Part of a small language model's weights.
Size: width 192, 3 heads of 64 (1 for keys and values), MLP 512 GeGLU, vocabulary 4096.
Architecture: normalized queries and keys, gated attention.
Training: a variant of Muon for these matrices, 207M tokens, 5748 steps.
Each number is 128 + 32 x the weight over the matrix's rms, rounded and kept within 0 to 255. Layers, rows and columns count from 0. Numbers have three digits each.

# down: layer 5 MLP down (transposed), 512x192, rms 0.0577, rows 408-474, columns 64-127
# gate: layer 5 MLP gate, 512x192, rms 0.166, rows 409-475, columns 64-127
# up: layer 5 MLP up, 512x192, rms 0.179, rows 409-474, columns 64-127
down408:110145145132163107122093136157146116134140127149084116156112113147148090074167161175170126138111156113137087118111136158094134111104151160093202067146144146078131163112120119177145169145104151
gate409:105176115207135106119111146145183162115123142185126079110163170131116126200137154125209144148141139202154110124103186167182088173148088179128126134137102115105093139155066140052081137080176136
up409:177134116119093113065134150138058128103172136097129205176135174137194121153188116162099121110134075054154115128122151070133113089094220152148132131132119109135083106118146131167197091143155143
down409:066191125111096086085110092138043103138120103141101163162136177140165096045158124119095155146121060072174194089091069073172178139189059170159133156079112109116133057149100100144128127185175098
gate410:140143118083174106139111124146066223173167103111138076092126169151160148126128077128170164137074157171120133101092149154164106168222117127129120110130097126091126117105128130116165092134155111
up410:137085142133089113140121135120144089112131161133128131153118149127056129130149107172132071128188152160151116094135101077150065106054089149106182145093177165118121165109171152112138067162102095
down410:095148139101095091129105122124083123142154156120148081074119150110112197141174120145139076059161133120161092067211133074153175206125131131151162130125184142140135175113125145155165131107078140
gate411:098095108075105178186092139148130192113139139186096151142165103122068155177210124133102098194127171148183167105086157116136153103147112078155169145133119178112126140121138211156125136090131162
up411:129138146122145121045144172098145104167140173159140181111110191150102140119107072073090199117069120150134182129142065133132133082129191145132115107121124069110127097129093140142181102114178087
down411:120128117102116119108158166057183183102130130117149192101166142138165057142193163167135134101126069107102078105151075108108150109148106133165087156092099182187075169110141135126147131172107157
gate412:119167085134081143164184168134121173119114132156096093112130158140121113142170150133099129153186148112155123094152103184115120111106151107113116096097122200140052138126141084089119142114153107
up412:125120135153198108111079094147186152102143136134131136136134094089156076098108168124088116099139184130115103073152141128138185133137165155131100117132123162137161120120174123107141151100104129
down412:148140114081130120155129107146177132075070139118114125134086142147095159197162071122099144103164184182075118150138123044140138121212143094117133112100138075135117137077107135139187111113112129
gate413:175166120093091182133117085104125103221177132079097158145120129135124167075196103127065135138172130086103132110086121087056086140142107093123068121149120129111184172176147077116117141147151109
up413:090137236097137162167158095110125106109145111116174101090087134151100160112090069184116131114148179120138121112133120137189104154139110123114080155122130142096095139094108135118199158154100135
down413:135076125103130090186125165120135072125124133131070056167111177185107128165117075113147103114152127154164210119182133170070125077096105156123062180145127122166155164175093069057090091039148135
gate414:151103149119084123194127099172141101144125052108113092093137067097195127160164130162158187104128166189144125163123098170106179037040127097153057108155101105075072119103136106096141120058151173
up414:096079127172166122120138129129143175164045117139133118091073144100139170139161119111119104046083070182102102080108112155144105113154129116136141085136098125136142067184165136102060140105089133
down414:108157065174177153076153198114125092128104106181156091105131160180110149163065121104125135080021165154149179107110082071126108049196075116136129063164153106147165122191130132107110083113111141
gate415:080134124159121124118089127151198152136117070092144121167061080129170153141081204140134130164151144114144126084143121113145124183147180141076107085105130104117125082099069090127169181152127125
up415:130094121124105108092117056150072116115151169085109134083096127116064098092114159131147123106078187138051127183138096087097052069128104159158104150142125090148132112081113083132069130134141137
down415:131112139151145153119141090138082108069063101162168121138147142140188135099136136118142149137146151172130126170148137133107111143153140119128092097137161093135108100150088165121104131120154076
gate416:083144091086109123104110148165107129130093255109088117113119126115141149177143195154159191138108098150172083115184115126088108130097089135132126104152154143160177166118133144153110155166157107
up416:135156126077122157098128123139130196066104223116202137137107103190105124138104142099148193146134123181119094162114074143190112174117189118095108197112119102081112121126096117090138109131108098
down416:132098134152163101144138121125094168151118128112190146121101172102104094052126133105129174166068133040130134123124120180169120089119096152074143124176168131080144182114107150173140134177124108
gate417:115140133127098058130187147152073139109109140059133145204121065155143105144122119157174145187176114176197122158123137157155103103112125029168134157120102144129157124096103103101138112152173116
up417:175154072139049049111181133151110147151073079102110150150144144085135168104106136113088157112165146104119135151159164131145128078166083115118115115086158117127114084159127108091152101119139118
down417:181092093184085094115130150157072086082156088127090182129103144177143117157108113096153071190125119058130130115082101151193097115092163128136118122098082117184114100120084161152098105127169170
gate418:125142150186174149181092113096153068097140137139169129129070126103136124112112146066158080137154099138043140148170135163151157101090107084124088114084160161113100197128121176127082121115147094
up418:098096137164108147173122084121146106083201146181141107150101125132148110101096161096091142132162131179070144134181144157160130130073130149104052124150086121152084185126160141088074146129186131
down418:100134131152111142159142119129065160090110109160194135081115147118124148074160189139068120124135109122144169144097154163175138131137121143119141162130169107109118139142123143149136161129179112
gate419:091096136141159134106105170133140014194116151074126111151117167154133162197105080122107141145114163155144174131139082201174090116135148104108090162112097189085158172115149141174113116124160092
up419:085129157068109121137122150067128161086139149152166155109133099153101099153168111129124148143176117133147165154116121205110122166136168100109151071124136120132128130115188105148126061117098172
down419:077111132095104123042122110102136149116163102131124130139111137125133118089193079146148118109078158098169178118083179134172126075144135084135162103121121147130125144101108146114092108131126140
gate420:166127142103140095167082124082159143090193091126111106128152092125139142137067105181150138097187096132149135086124171053102081105115147105163141113131169131173133157184108094113157138154107182
up420:096184109126151124094131148117101150154144186135120131085145140048133127088169148133137092170127045073110101089215131224132152104152076153141083151108079134057150171103110092102112197127060156
down420:147054125143112138139130156159145173122132101110111157083146122196142133114167079201068206129088172127134167112139205126138102211135114121108138123106197108145193085128150141122090114128206159
gate421:099116102125153114142136089136088157126150124129095122096141132113129140197148164144116143125164148149112097092164124124098111145119088132109164090105160121143128141151115119090132170164069154
up421:129109101107074107153152173111159088141160135139017122113163113138113170146194175123153156176159160147139134114129209116146095085143108109097206203117119145120100144137107157137182126185075103
down421:180133153108087135108125183103143102135145069086084082120163151103112163154154141067120181114110100128150088121101199121097128068091156218126113142196125121055137043121086151129141095122085086
gate422:143122123129149116120120136127099129122107124133124115124142130112128117133117137148117151127147111144123149122117121121114120124149156108130138132115118117115134148136116111132115136107138119
up422:116133103125111133140123118135149141152121130137121132122143125137142147111141109118121107130135148122140114122118139150140129123124072125118130124118153132131120101119125134113136116135116128
down422:123129106141110135119139117146110116139104125139124127124130121139145138125131135124126124133126133129128120108156132127127144113139098123134109151130144111141109141121135113122150131123136118
gate423:159099147047070182109088163138128134137111220140111105142105108133168098110052165127185119134069152146104141122182100097175060094110168207147178134157131115161161132120101085108112073107215082
up423:203145145151121164109121143166129162078109073122106065090118235170116150179117121185122162119216125142114127069147174131183125188193205099152082096081116092137142097139095163130119127160097167
down423:133120082160152086123150104187144115049076063103140124087124131127082120136151176125169151045179164103207161133098165146134135130173133120153062185069205127171139112126098062162153139154131108
gate424:154116178149177098124135042133077089117198102127133127113132140153067086170062087156116070102168078131069205115167208116099061144182118131148141158137198196156129141111122177094150126128188114
up424:159141135116167077177154038185162092113105142172140072156180158108091100091115097052125086098175084194142091114161180101121098159088138096087119113140060134180138094064150129092134136156109130
down424:125132131085199117103127103153082081109145098109191123116076145089051106153097071111109086094169145137107145056166120121122106179120138143099119112098125164111103124066101126056125099101183128
gate425:072172085099123061163156151140123192098100099074150123128138169147132127148085124111125102165142121110111146138157190155183157176095085142164124108110153070094161180161110101151115151086201094
up425:170148142127108105113135142167043160112115183137174163110054139063101101170106081120120162206139129136125187165133116090151127139131130092146124199096142131125127116057163099118137150144131148
down425:133143143181127181165181078082123141087082106143121108121162130122160149143123107158124144122158141149078113166130154127133131114111096106162145138119121118160172138119157132097124131095173121
gate426:161135133144182168105146169110118122125138120095142156108178075153106118174126114157177116102111170146087135164138089125151171118116084093087107165074149136125094135186124131167148150129120133
up426:115097155133182140151130135131148160175066117128133123135180104114105127180115058090099140167111070153040111118163165108101139102126117156078133084107128183153105179129166148179111122172121177
down426:119105099108156103133106187098109144148096105142123172140117097106121140156115145095091138112105116121155136159159100096180138163123111126144115038122136167179120131116148158124129138163132156
gate427:117234121178147135101143178154074156137060054126126233180138142104075184167121214166118137101158117143100093143100144148131105146158045102086126115095197150116183168097108123173135083118099089
up427:103109103113146165127076164188064151139073091153135104151093109124085195145156149161137210100156106108161032106125046072105063160160100124177158037081152142162177125082142179162106098124101172
down427:102157108071158226096119158182154103126106119171084194178130149083050110156111133142133128108131150127089109141174118124145038093136083093122143056156129133138137166121121014104163162132095068
gate428:111160156117185136130183133168120114116163165105134113134124078083103044094176102165094111143088121089095095135140165180117144107127173103120151153119158125157176138135083101133144090144122144
up428:157076155110167125169211135179126115118158126082104169136181144107133083084170117141095150137078122122091126151186157142161099165142165121118114094088162065125109161130148123161173128129160125
down428:124141193153107177144118127112138184134163134115121116120150167167090154121125130134145106113101140146170095112105170177140124149154156119130133105164105111145134097117152168185128114177123174
gate429:149073121190112084130119109085089143138187094154109154162170164175188082165152136146116143140150186123133099162137095152092143154158162144112127223138124112141164179132076110197104113157062147
up429:039138140162103104065160085181082129119177104172116112178153158079130099070165157165146134123113156109164109203160180087104109142157091059096061153149128102067137097110083089120118175117125127
down429:104155132104190110100094121179101137169184135111120103096084118115065127137182179134141124134124120101134070125119128111080109106118119197138139126112128132117119124159084161158136109202106186
gate430:159141103159172156166104095188098137098147153144135065107178131091101138145111185160174123129043056098063111153139150154097173106145088145161123196181105143150121188131133093060158088100125143
up430:132170187107126137165136141111098132124122130154132155174041133145155141104132144151119153124140185132206139155103163124130115183138102120160116118170169170170089120197089113135128137099105136
down430:094127147142110173115109108137089118082104117128109090150138100175121124135097104111124116076158122146142104171117138119206152144110127092119066144118168111147104122048113125141148115113149125
gate431:144123106110144143162124110160142169157120135144049103170116168099175092159115162172139139169127136167168100147180074073094074144155121152124146039137129088152096123162207124083163132122142133
up431:134111189173109117124115075091149164083142138029135117072062105168119119113065141205098185109132180163112127056125155123217133157126092105142094134151124147088134131133081072122104171119105150
down431:098153178114087062181108110103018152100103142166100159064140059136066141045127137160132117209187128135207121130108120170236064137121070120100140127118153148128135147122104089086081099154148086
gate432:100106115201088149135139100180115172104137152149145074150112182114183169134187084120147107119137152162126112032045143094099109133155101096190161128173130127124130133128146126146130087135077039
up432:168205178173087102158105117094164090143123160106130160094131149054093178105131113114133062079138104084114150148133171130174113181070159192123179112121053184124150185155131130162126149138163190
down432:149187148156082140123156130167055086178159169214168158158096158082119139105127118134158175120102172141150182073210064098088130094055127105137126164152138160155134099142030050044140138098124188
gate433:133129201126147103181141096116131105073134160088145081146147087105118171115156146098160168089088037089159169150181164144080173130145160125178143179109142092166159105131185127124073079128157136
up433:141161173105109101131128094152147098173171134105114131155177107129111156128123221115189131103060084062148158154137067139153156131117109178119123079156067132110140138108091125165146126146089160
down433:118117168141156076117142106195221193135131178090148125198177121103112156026179185102118187142105098074068120141179226109107142138093100109171119167135147077113095189171128093137145147193204122
gate434:110136114126091092151126095104101126092164191027122177080048170120165174136173113139133148144079108080083093112116125131143102096120141130098054084110120192045114138112083168090108157145080106
up434:104129149130187100170073115099082050120138140038146136086114118096193172199118121129137094171098054096102094140115121078113117124129123137131141110142181128142125133065126092103093102073106135
down434:092110137104178115205150180184077113160139139094144118095152097137149194156148145181113162105163053062156094133169138123182104125147136122114035107119113125111128098112144110115125130169148118
gate435:131129121132126120134126131126112131141126143137123121131116104117127128130129128147119120137116115122133119121118126139138112119129132136131126122133124116136116116128131127124133138115130126
up435:139125131128106118133135118114111137120126122120130133122121117130128124132123131140112129135129103137127112111125122119150117121141135135127117133140118141125115117125148128112137134116123125
down435:159126134131122128127129133129121126121117115142118133124135122120119141128136134134126133126136123122133114129117132126135121140136131137124136137140132129140127130134123128117123133142123132
gate436:129128133140119106130121128126135139111127126121148104130116122122131139121138141124118141135125124117118142126145116127115120123121119111117134128132138141120129116127112117135132131134127138
up436:133119133143131112129126126125140140119125119127140118132128121118130132124134143140131125130120107121137119116146122111112119117122114119126128137128143146125130117129134123145136130137125132
down436:125127131122120117125123110116138127110126130118127120141119132133134118136124128114122129138122125117134140136136124130125131127121118118141121149138123136145127128121125143119118136125132136
gate437:087089111163112149085105174107123099096118093122109060115154118130107116150124109101078123132167141122120121096100115140122135112150126132156120171151205146120166170098085131126126133146103146
up437:105183146136163105127170144097113157137159167168144140171109103119111167211162141136145113196125114125087126156132160104126117178127162119120137109144027146134144179106115171126140074112109082
down437:202107114129135137108190175150132101113115134082132132191134130148132130106124087112109151119078131139100107118050146096111124139099156118130115069087158146085144155127137124124172142136144089
gate438:154173148061064125181121138124094152119119147085069139118175108193128096095180147081104125112114159092153107054138117138143167172147119137150105147171109109146125164098077152140137144212114115
up438:114088080115137123143089162101183171164137083143140151058104068097124085138146162147119097156136081088129100148164140157126133065058097134111171148104168099150073114053167121119195201044121147
down438:048111140084118185092251139110144073076101195153145129147089118189115121144116122106102120147161138169159185104141103114184138091131080144071155128157147157128096129127095083159146127110134180
gate439:114171132185166138153103143167120153138150146114166116045111114143113180085064202165132174057105119162119083078154133146150138143124132111110137160096085062142065076120139108105140173075177123
up439:148077157078127092110148129091105089098174138163164093082116129126126058107080089149175143163100086168133131109078130127205168112182095153071166072086186147067166028151144120153172111161163185
down439:166135192098125104107172171106078193144163133132144076147097057113103088037076097189088126113185164167081131182037148174120165109113130148130158023158092122141150095101168108139125065145121116
gate440:074099165110159057106138158160204198150150090059092133155104094165149119134105050110155196131119199141156138099092153128125152071129119122147126155126158049131102109115085116085187136167181189
up440:066108063172134091115073102105164112078165096113063133185117099163103116148127067078136143110194091137176104087090142132184113158146142184156164158179163101082076129138118186086158136114113175
down440:116115111131129150079103175188119133136180170137117138140151167176110138128112128135171136209078142087095165149037100078117161091163144125072157158101099118148115163170107178093115141146084177
gate441:133140135121108176129114112111155147138054139178129137120107190116153053085133074129122104134137138128137188126136105123141131165120170109175100079152145079126135135147199195182118123125134078
up441:130172129161132098166154077158107195110133208125173104059095102123165161069238124127163049055147171146082093049160142125159067097100093113169170176180148165123114079080151126152111166182152115
down441:121150140122116126101129130097148138151068119141103122115165135089141197064110121155131163226157120123115126191113172177247143117079133162142107181164105069103152129117087148122137140067141111
gate442:105174127138184104115095174115063052164120077166120163056131206128130111165119135076095134138137149161107155080148148092126142145079163137162141098100079146148214113170166176140118178174107151
up442:104176164122119171113083194122176128176099193084112098135105130171125153138079180129171094096130124169138107111131081151090100171113155150125124093058088129080170135151137129116111133104106153
down442:071109087151147104144125117098119177130155193226186080117117104111163130125144128156033074076139172183177086109148144149144130125114106148166110138113148173158170140073115099083104170133110088
gate443:124141106141144107078073180065101164150096093197187109070058133117148121174179081131140105118104184177068172061132134147160141119142167148066043107089160130175180124060088166111172141149170136
up443:184151148151081175077121139173160157147080081075103163155222156116133119113090156163093112113131131118220160131101135101107122137085050194152138119117165086104151117176153088072174120189111132
down443:085122120091093144163133123109106126136111116145117101121125098122174151173113157103120082119196061108197186089128094132098112136116101151146084093120110078114142169166202150149142140098070128
gate444:078128114202117163113155134204174088162131174104108149084159153090096111132083141162113147151187090138083119150133097140162131117186062124087154157171127144089112137132027159101141136152183108
up444:127110145070120180118104063166170100088087162066093110073108125075145096147173142121135106204127096173139171094090057137154122087184127096144130112087110140095098124068093096154167091129097148
down444:120129145092126126133187153049118087111149084141170179113093130203165080113101053127085159056135106136124091072073140110150077082165119188076147037099175208108134129110143116095120116098205131
gate445:158128115131112121147095129076047205151120075157183122143207148081215086104090132196091125134066160201173141077085102073103075175143120162135073169123161148154125123124122121115113134116099121
up445:109125132155118123144117151103130138160160151136150199157151116146112111163122120139174103137105114154136093136166096064127048168135141126117131127127074203157108145097153116113175108147164077
down445:147134201104116109111144116084104170069089121157103133148186124089126118137123130186145115063175131169129129120157120104084129164182154157099119140176141198127127125084141123141081135135135102
gate446:122123128126135119119126133123129119125132132123122130121125127127125122129129129123128119137139126132133122134131126133134120121132136131124126128139135133134129126124128126125131126130130122
up446:124130121123131123119135122125124129117122134125125124124129130125126133127123125128121118130130122125124130137125120134120122128124142135126137119129134138132134129129129123127134122132126123
down446:125132129132132134129126127127131139120129135121120135126130128138126114120116132120128123121113130132131120134126130118129136138137127131133131125135121128119131136130137134132129129132135123
gate447:127130129145134124133121141129122133123138121119131119111115136119121120132126111132122129136126116128128139131120142132140134141127130124117122120134124122136124119139126128144130134139116117
up447:129122126113129129121132122134137128131118135137127141133138126133136131124133146120126133127134134130126116125135116121122123119126124124140129130127128135121127136128128129117125128120141139
down447:133128126118114114126126129113134120131126125132128128134121121116127128124135128129154123127127124121125141125118135115115128129122109132126111108127134125108122127134141126135123150116120146
gate448:057194183120135174168106125081097130101163133093121152092187100159133020107109075079135179134102186095136159152116136137175080094098134184095151103089135121171164163110118097150163110148145161
up448:191132110159105095115109157096133144131123098112138188129174108160099159134163209130173166098175141167110129149187101124103078152152197142101134137074098126151112093165147067147130137179137035
down448:109194089132137177110151163130109135119070098102126142210171121182134102166140146131119063018084108183162165138131094063057119163170104063168100062115165142074110084153167144110157095158096125
gate449:141175146143088138177192177139147092159154099130066167134104137152073146174188088204126185159183091127149127137142147135127112141081105121148098146082109173096112089149147113188145134099120059
up449:147093149168144161128143095111139195123097111141139158111102152186122177148109101157123175149124088117134123154154117153138103141141150144099149137114065116106152071160153140148128093107141129
down449:147094104102064154124152148108126173135134158145187121132135151114092124086104159130156132093143118194125143164129157096049149122140171155134127128067199139171160123144187123111148103081146184
gate450:070128110083149107182082125122153139118104108112092142172155177151115094153103107161083120087132108154106112099133151113182029144148160076132133180093145130115135121067213092104123057139187147
up450:126134138141164158164153158126163127169110116070120117163187074161147125091077127148090156096141129115137126054147084176108120116159075137110097143125195153099134045072086103118097125172144180
down450:145132169120150097188116121145152126113121111104179160142178084193092160139024137111121139075143114170129154125161154036093105160097131140133108135173169133118124079202180068084159150137169114
gate451:119087163121129159123082073191229150165148089199108081111124110057095140101110126082172143173127138141076225109132091085112094148124143146125095138142095107124144091231105151097137188155079124
up451:122174080158169114127174108079154144193158185120130122138089148143107123180144111114165138088084064096086150174146109166130113086124113111137132139123107060193094107141145158139155096078115083
down451:142159146122113137102113116116107084146133126127098149122122133099123105140085177128137146150174103139076129214167117082130191110184160109067210118100154121108121133172153064134066179118097108
gate452:126114113138130133142137115079111173126118114124188160100176139193106133155134119124165106168089182140185157174155141162108120124110135142090144041143120127155154118092109203182162227162095119
up452:160092161132070130136072163173104057133173139164153120134117129097207080111126156133128125160114117128117113099131098089147119162173088179130181181109114096071114127076155116110113099170145109
down452:116134138152137129169175090124136124088119158127127048130074076089154149094122123073122145118107130144078142140147096115127089137205094154122096125075129131113089090229162171109120154124061136
gate453:130143158142148107161148152140153096135163141089115187063161108141116148141192139076116161155154118147108070140161091075162192154153097059086157171076117103122111087103081188055158180077172107
up453:149121129109129142108143065135157107155101130105168208116149124100126115046095154158116089130150134079085122112166190203142147078175138160182145118091139146076133124177164087167153148151151143
down453:165088091183111157122197070101074152125122093171089097103217132128113107067132150175141119149115151168108179163081104157059106086071134109135118154152106146128127109177112106123107143181105147
gate454:145166114099152179118121137133086119097169156145124140189090130136148087124230153149143128111105115115137044172146078107134126115122129097159118152099042087137114095141157196108144126072119179
up454:174164071140123142162107172127161099091111123123180163168100104150113130155154102173095152106111092130143108095112135154207235147154112116112204115115143101107146079135150088100126205068099129
down454:141172177142049157145114128152133155138088148119141145120138124142109116165134091147102071202119118085083075120131208118184151099092145126055086168141139089135093191149123190109162104092118132
gate455:130157156099132138143106117143132102089099189186101092111125125194075132149138138067114161184116108124115182155139122163127178153102095129174156130099084157103157061104107128136135146109086088
up455:100054153062127094144149120105177163118105090066191160118152132090173146112081114215106106184141124182117127102161092090156104072051134124092084160205196145074105152085134073118138165134177149
down455:093166077131142157157167153096124097108105213133193084088137129128155159071140124143085138175139084175135121065085086117132124090122096085169120164180146120113123145101062129153153170162076111
gate456:120139125131146132147127120106129114128121111140126130129135126111129109125130139145144132130137128108118126130129124136106116146124125124132135137143156132116124133130117112120130132137119126
up456:134114131135121121128121117139132127128134132116136113135121131142128132148134127115092133129120129141154120128142123121138136123141112134128127129116109111130123122122135133124137113115129121
down456:114120127146128120132124132131118127116129110119126118144127154150127130125125139135129120134115126127149122129118127119112132141123143124123140111123125124144126132133129137142145130124116128
gate457:104136106133070163096134096124133053157131156136141126152090185130108162141205151164139169131178110079163148115147150087101100195192117091117203121132090152090132082170174164086097160095108183
up457:076160020128138146127103175110101132207161095115169088137163144067115152115118136173177065185091139081156144179081115155155210175175107133080170176116128125118162118099142133143053131093052152
down457:124182075069138143153157114137143080184163148103063133130115165064116112092130080111101114055096066030178146124086158097089141103172150162160107146141073152116152189133130111142162076150118093
gate458:195089105062151159128166106136106146093073085100109129087225098111132162157122147130166183143136168145109145170140135168083069187121165200151116151106150187092172109139127096154150133123079088
up458:164151092128202168126196163111175170128146105123149106172127180128163062132075125108089124072121188146115063152153103106099168102128102155122125117131132150140097046146142132096107154167050123
down458:123132155105157167111073112164129091156151063126083132184165167171102120145083126138167128053052125174144081156106110144083118109066086094066098169166128149115142137151089143097145154177094112
gate459:137097214159100109085082057127124169060153104116157061082173134135165158157085130073088146169139116116094130107142147151125043174118162166091086160153145132167102083137121135191198124179165108
up459:108121108173089148117078145159074174125107079076130123170171182127105051108131180155080160111132126125103126084103090202104143174137139116161053145115153118072087210088109124085128102097066216
down459:113122151103084138074089086156168188148145168110082121182109179143140163125086064128153142171064178112160136118132088145175112100112125125171062117172137097187185125202117150183119108099099174
gate460:144100100083164117171150116145125098206135091103096128116076074168129090140115121183113156136158141118147119181151098079096212137081124142163198106087127140173095152067188112097152150124179141
up460:092132124112149081107130113080126130087166116202118095149137124121135140102147089143232139073110169108159131105152165255131114120167148108084133194134168151139114102135069112120079131160145100
down460:131140123160143172080127162148086115098167166194096139097114147164140115176158190110071192076116125116064172125105134141114177100202116102182070192147135193119167201076123173079155169161109142
gate461:138103149115102099140129140094140130140107112115133133068145173135146166122127126114161117127098117172107112096153147096137140131124110142111122147122142114120094123147118135155138140091112129
up461:116141144131158159113124105148122117123139146130144157175113084108164062110115123121106125146151132124136117142084135140105141143150147084136117083125110159122124073120144092152104084151124127
down461:146141115134120101121106138114128147137149132132139118175138114143138131152107128117102113193124111119115149150115151137090117128150119134143144114158145114115163156170118136107120126139159122
gate462:145108104155099107100189070047121103143083078091131128104110116167158145143114075077116157154174109104117142097123139179128116137158165093143110093123128126131127173165139146097112097140147128
up462:164117121118145115113105143090055150092119133136136116132100114084159099146110178111093142168092140100069102171119125101140169206170151121120100148178172139124135095139137137102097102131172172
down462:154157155099091120139107140107153123115104145141108146111195150164105117152182082152119096145120170169159136104120069087145129107144106077155135154108131162124139157089138201087166109125146139
gate463:114177098146124135107174136074151122120111121187136078105078135117103130140113149061079132105090176158133149149150120145097113126100076122137091122154148159173124143094135112083175106142183138
up463:161140201147117155122058115189096090093118121093155170163142155131123157178065072125188111171105149128109153106090136153081115112180150201135177098100134105097134167118079114151108129167159113
down463:153052117204133104119129157136197133192157174145092120142134132133168100136107069149109099160106103116099055048159149103155168111112179138146144115060135174145086093073086146165037121188129059
gate464:096208138177149109153148168082114087096130141204126128178120094108117160099177052147131150140090114089096171127097123108074134108066185132106076152143063151094147115149166092144089144125098142
up464:107162137084092114144138148132123094182157142104148066191151137104113158126125124105172146124094151134062184136129102155147101181157110145121093135118112204157131155134121137140123115101129124
down464:178155125105068074139157124124119085158103134092119085169139101130126125172108166107139121125130144097105133123139138180129162082112104172135146114119116140103161147102109156134130092117151128
gate465:074138157102140070148112135190134123119158081148144133087196127144108088141120150114103150188158190116159143153085095057163144123063147141081125097150129091163126121088137144108094188144080148
up465:019131189146184156157139118176087118125073106115124103163145160145084180148168161139157138152117142198112109143120157144150082082095133158152113110059152172115154132142078168114150143141081106
down465:033126135089150149134146094147146087094114094082126074107188143140169172068148159164096171131088102153085106053138134175145167145088137147116106110092177111145124160125104163114177086139105135
gate466:135117130125132124117125127125127132135140120135143138140128128120126119126118124122113130132124136134131117140120135121132132134127121127119129127122136122117112123121123134127120139119130121
up466:131128123128120130135123131126130121129125132129123122131132121131121129125136137129133126127129135130120130121134117131126126131127132129136127135129125138124134124135128129132131123122132133
down466:126126118133124132125121126125128111121117130135117127135131122134128125123125126129139141134132125128131135123129126129127130127125133127134118130126125132123127127132118132130128128122125130
gate467:114142144105115113147098128119120128126120123161138155115102116141097129097136137130127151120126109105109120111136164145121120121123137136110134114156136115116139118135113123134109121108114119
up467:133110141119116128121117123157094148133129131163125119117129136107156133139120126104164167137149142132142130153088119126131146133122105129111116148113136135151142131107124145120153114159140117
down467:155153115129136109140140107141153126141139149137134099127152115112136109152153156118089123143150152116120150146098085120120096102123141108099113147128114139148144134137124138144142111163086109
gate468:190117046117134119115103141159144205172092115115121131129137153075114125152117133151124135182154114070117085144176175151105198224149166127160162170092110094112159087122087093116123180080104099
up468:149102125101135173124190128148155165144071121118170125159108189134093134139092112134156112093144127131098088100117170147159165198153155131169172152111136112168143090048102133174122158105153133
down468:120137129081160167039097128111128125136134041145112136131115110155127168111212145179104140157190094155107089174140101135155118115184108105137101050158144171115199119105081129060145177056143172
gate469:078150127089171173141158124147146083111108106103188116110167083132168110131140103195159181163122176177152134155122112075124109159102159115122067177063195099117145067109094073139104084142100175
up469:103149167151093094074091124154108093050106115139162142080088166118139134133095135123103194191105097092142117119147110067070177190104212106146126197112166114050089125094120090143159155119095108
down469:112131132069150124063125067133149126126059050146184141123095106129131136132101169128151108130159099130151151151087115113150091168142098133170123151086139172118087132144183123137127134198111151
gate470:130110173148186144139122134138156205161120134138148090204083080168139152146118184073130107193117107107040208204077075152138131171151163153126076134200059067170142140113082130107111041055124201
up470:134102098163176111153103109102032094155137140177108072103054168132119091089085132096100149183077107193110185200124109133139119121184125138121106126103123130129184084196116093171095140129101144
down470:131130091112167111180135125195107089112124131131122102043045127105045136121110154109100132087092161175144177156128165146129123160177190115152188202066103171153182157128190124097101110146101153
gate471:156214112096187086090150166131096052129164185109188093153169121131170145109142087106155114109123196114130192076103167083131133207106162049110133177117120174128067099160146106091111118092111121
up471:114191161174126102062068092152149130110097088123147104105099143071061144145124073124094185132146092127108121112108095090116107027182193219131149131133153098129156140171147191091080130044222203
down471:157237121098100108160160110140085090136124138126108140128123079123077153138135189124120161071104100137107135138139108132117217140091152148130142141088093160169158148177090176191114119167115109
gate472:187121161108140140151117114162137174098153141109122127139117161092107091152080176164149184133149133145045153168158100107109111144072154172153126149142137145149113151138068090127094111076132152
up472:079135111127105109142143197044157155146177133109197144100109128108116132128162102171169073116133173133196093178150186130154144138155133125148146129123171096152105151116192132107152139081173206
down472:146131084063091151134161119075172066121119123102140129119132068177101166130191094123144164114109154149120078145083208110157147111179068173141121129175173126124171142147190114143134117136148141
gate473:080143158160077144088053152161098113085136132113124160136132099193139095184090156083072136156181096138177102145077113116085075161111143099115171098107145118117126160080116240090165144115133119
up473:155095141124101103169106093176149103104179114149072198029126141142127122126088148109086139130123116142119132152149136177082124088138135073089121143144153085150158145129070140165162143130138074
down473:100149116104115140158098131168129123111096137129104147176116045138129078141138097136144096111145106145178102055151144154108137090112133113150205195102073091117195093128132119117117073115143162
gate474:107185157173117159100092112122107114094124181133124145136148108110098104050136156163109081133150139115116153122135155079063160145107072162227168183098122121140127191145161146190075085125154072
up474:143076133117083107130094078128154069134147039030163119170178151127116084155172162105108115210086104108108132203122172120181085136159159094067115067166124127073106151157105142123161115127175153
down474:112108163085172156160152076135103044164214064100120152173077135148128153102124053175165086075148087126126118154172081137146106111079125166124073155176154146010129147212119129103104133137154059
gate475:123157154075089156157106098049144176093138091131068063126099189102131070069127141136141123106141123106159218149105066143118082149132129128120110149125101104104176126105058071160130115156125113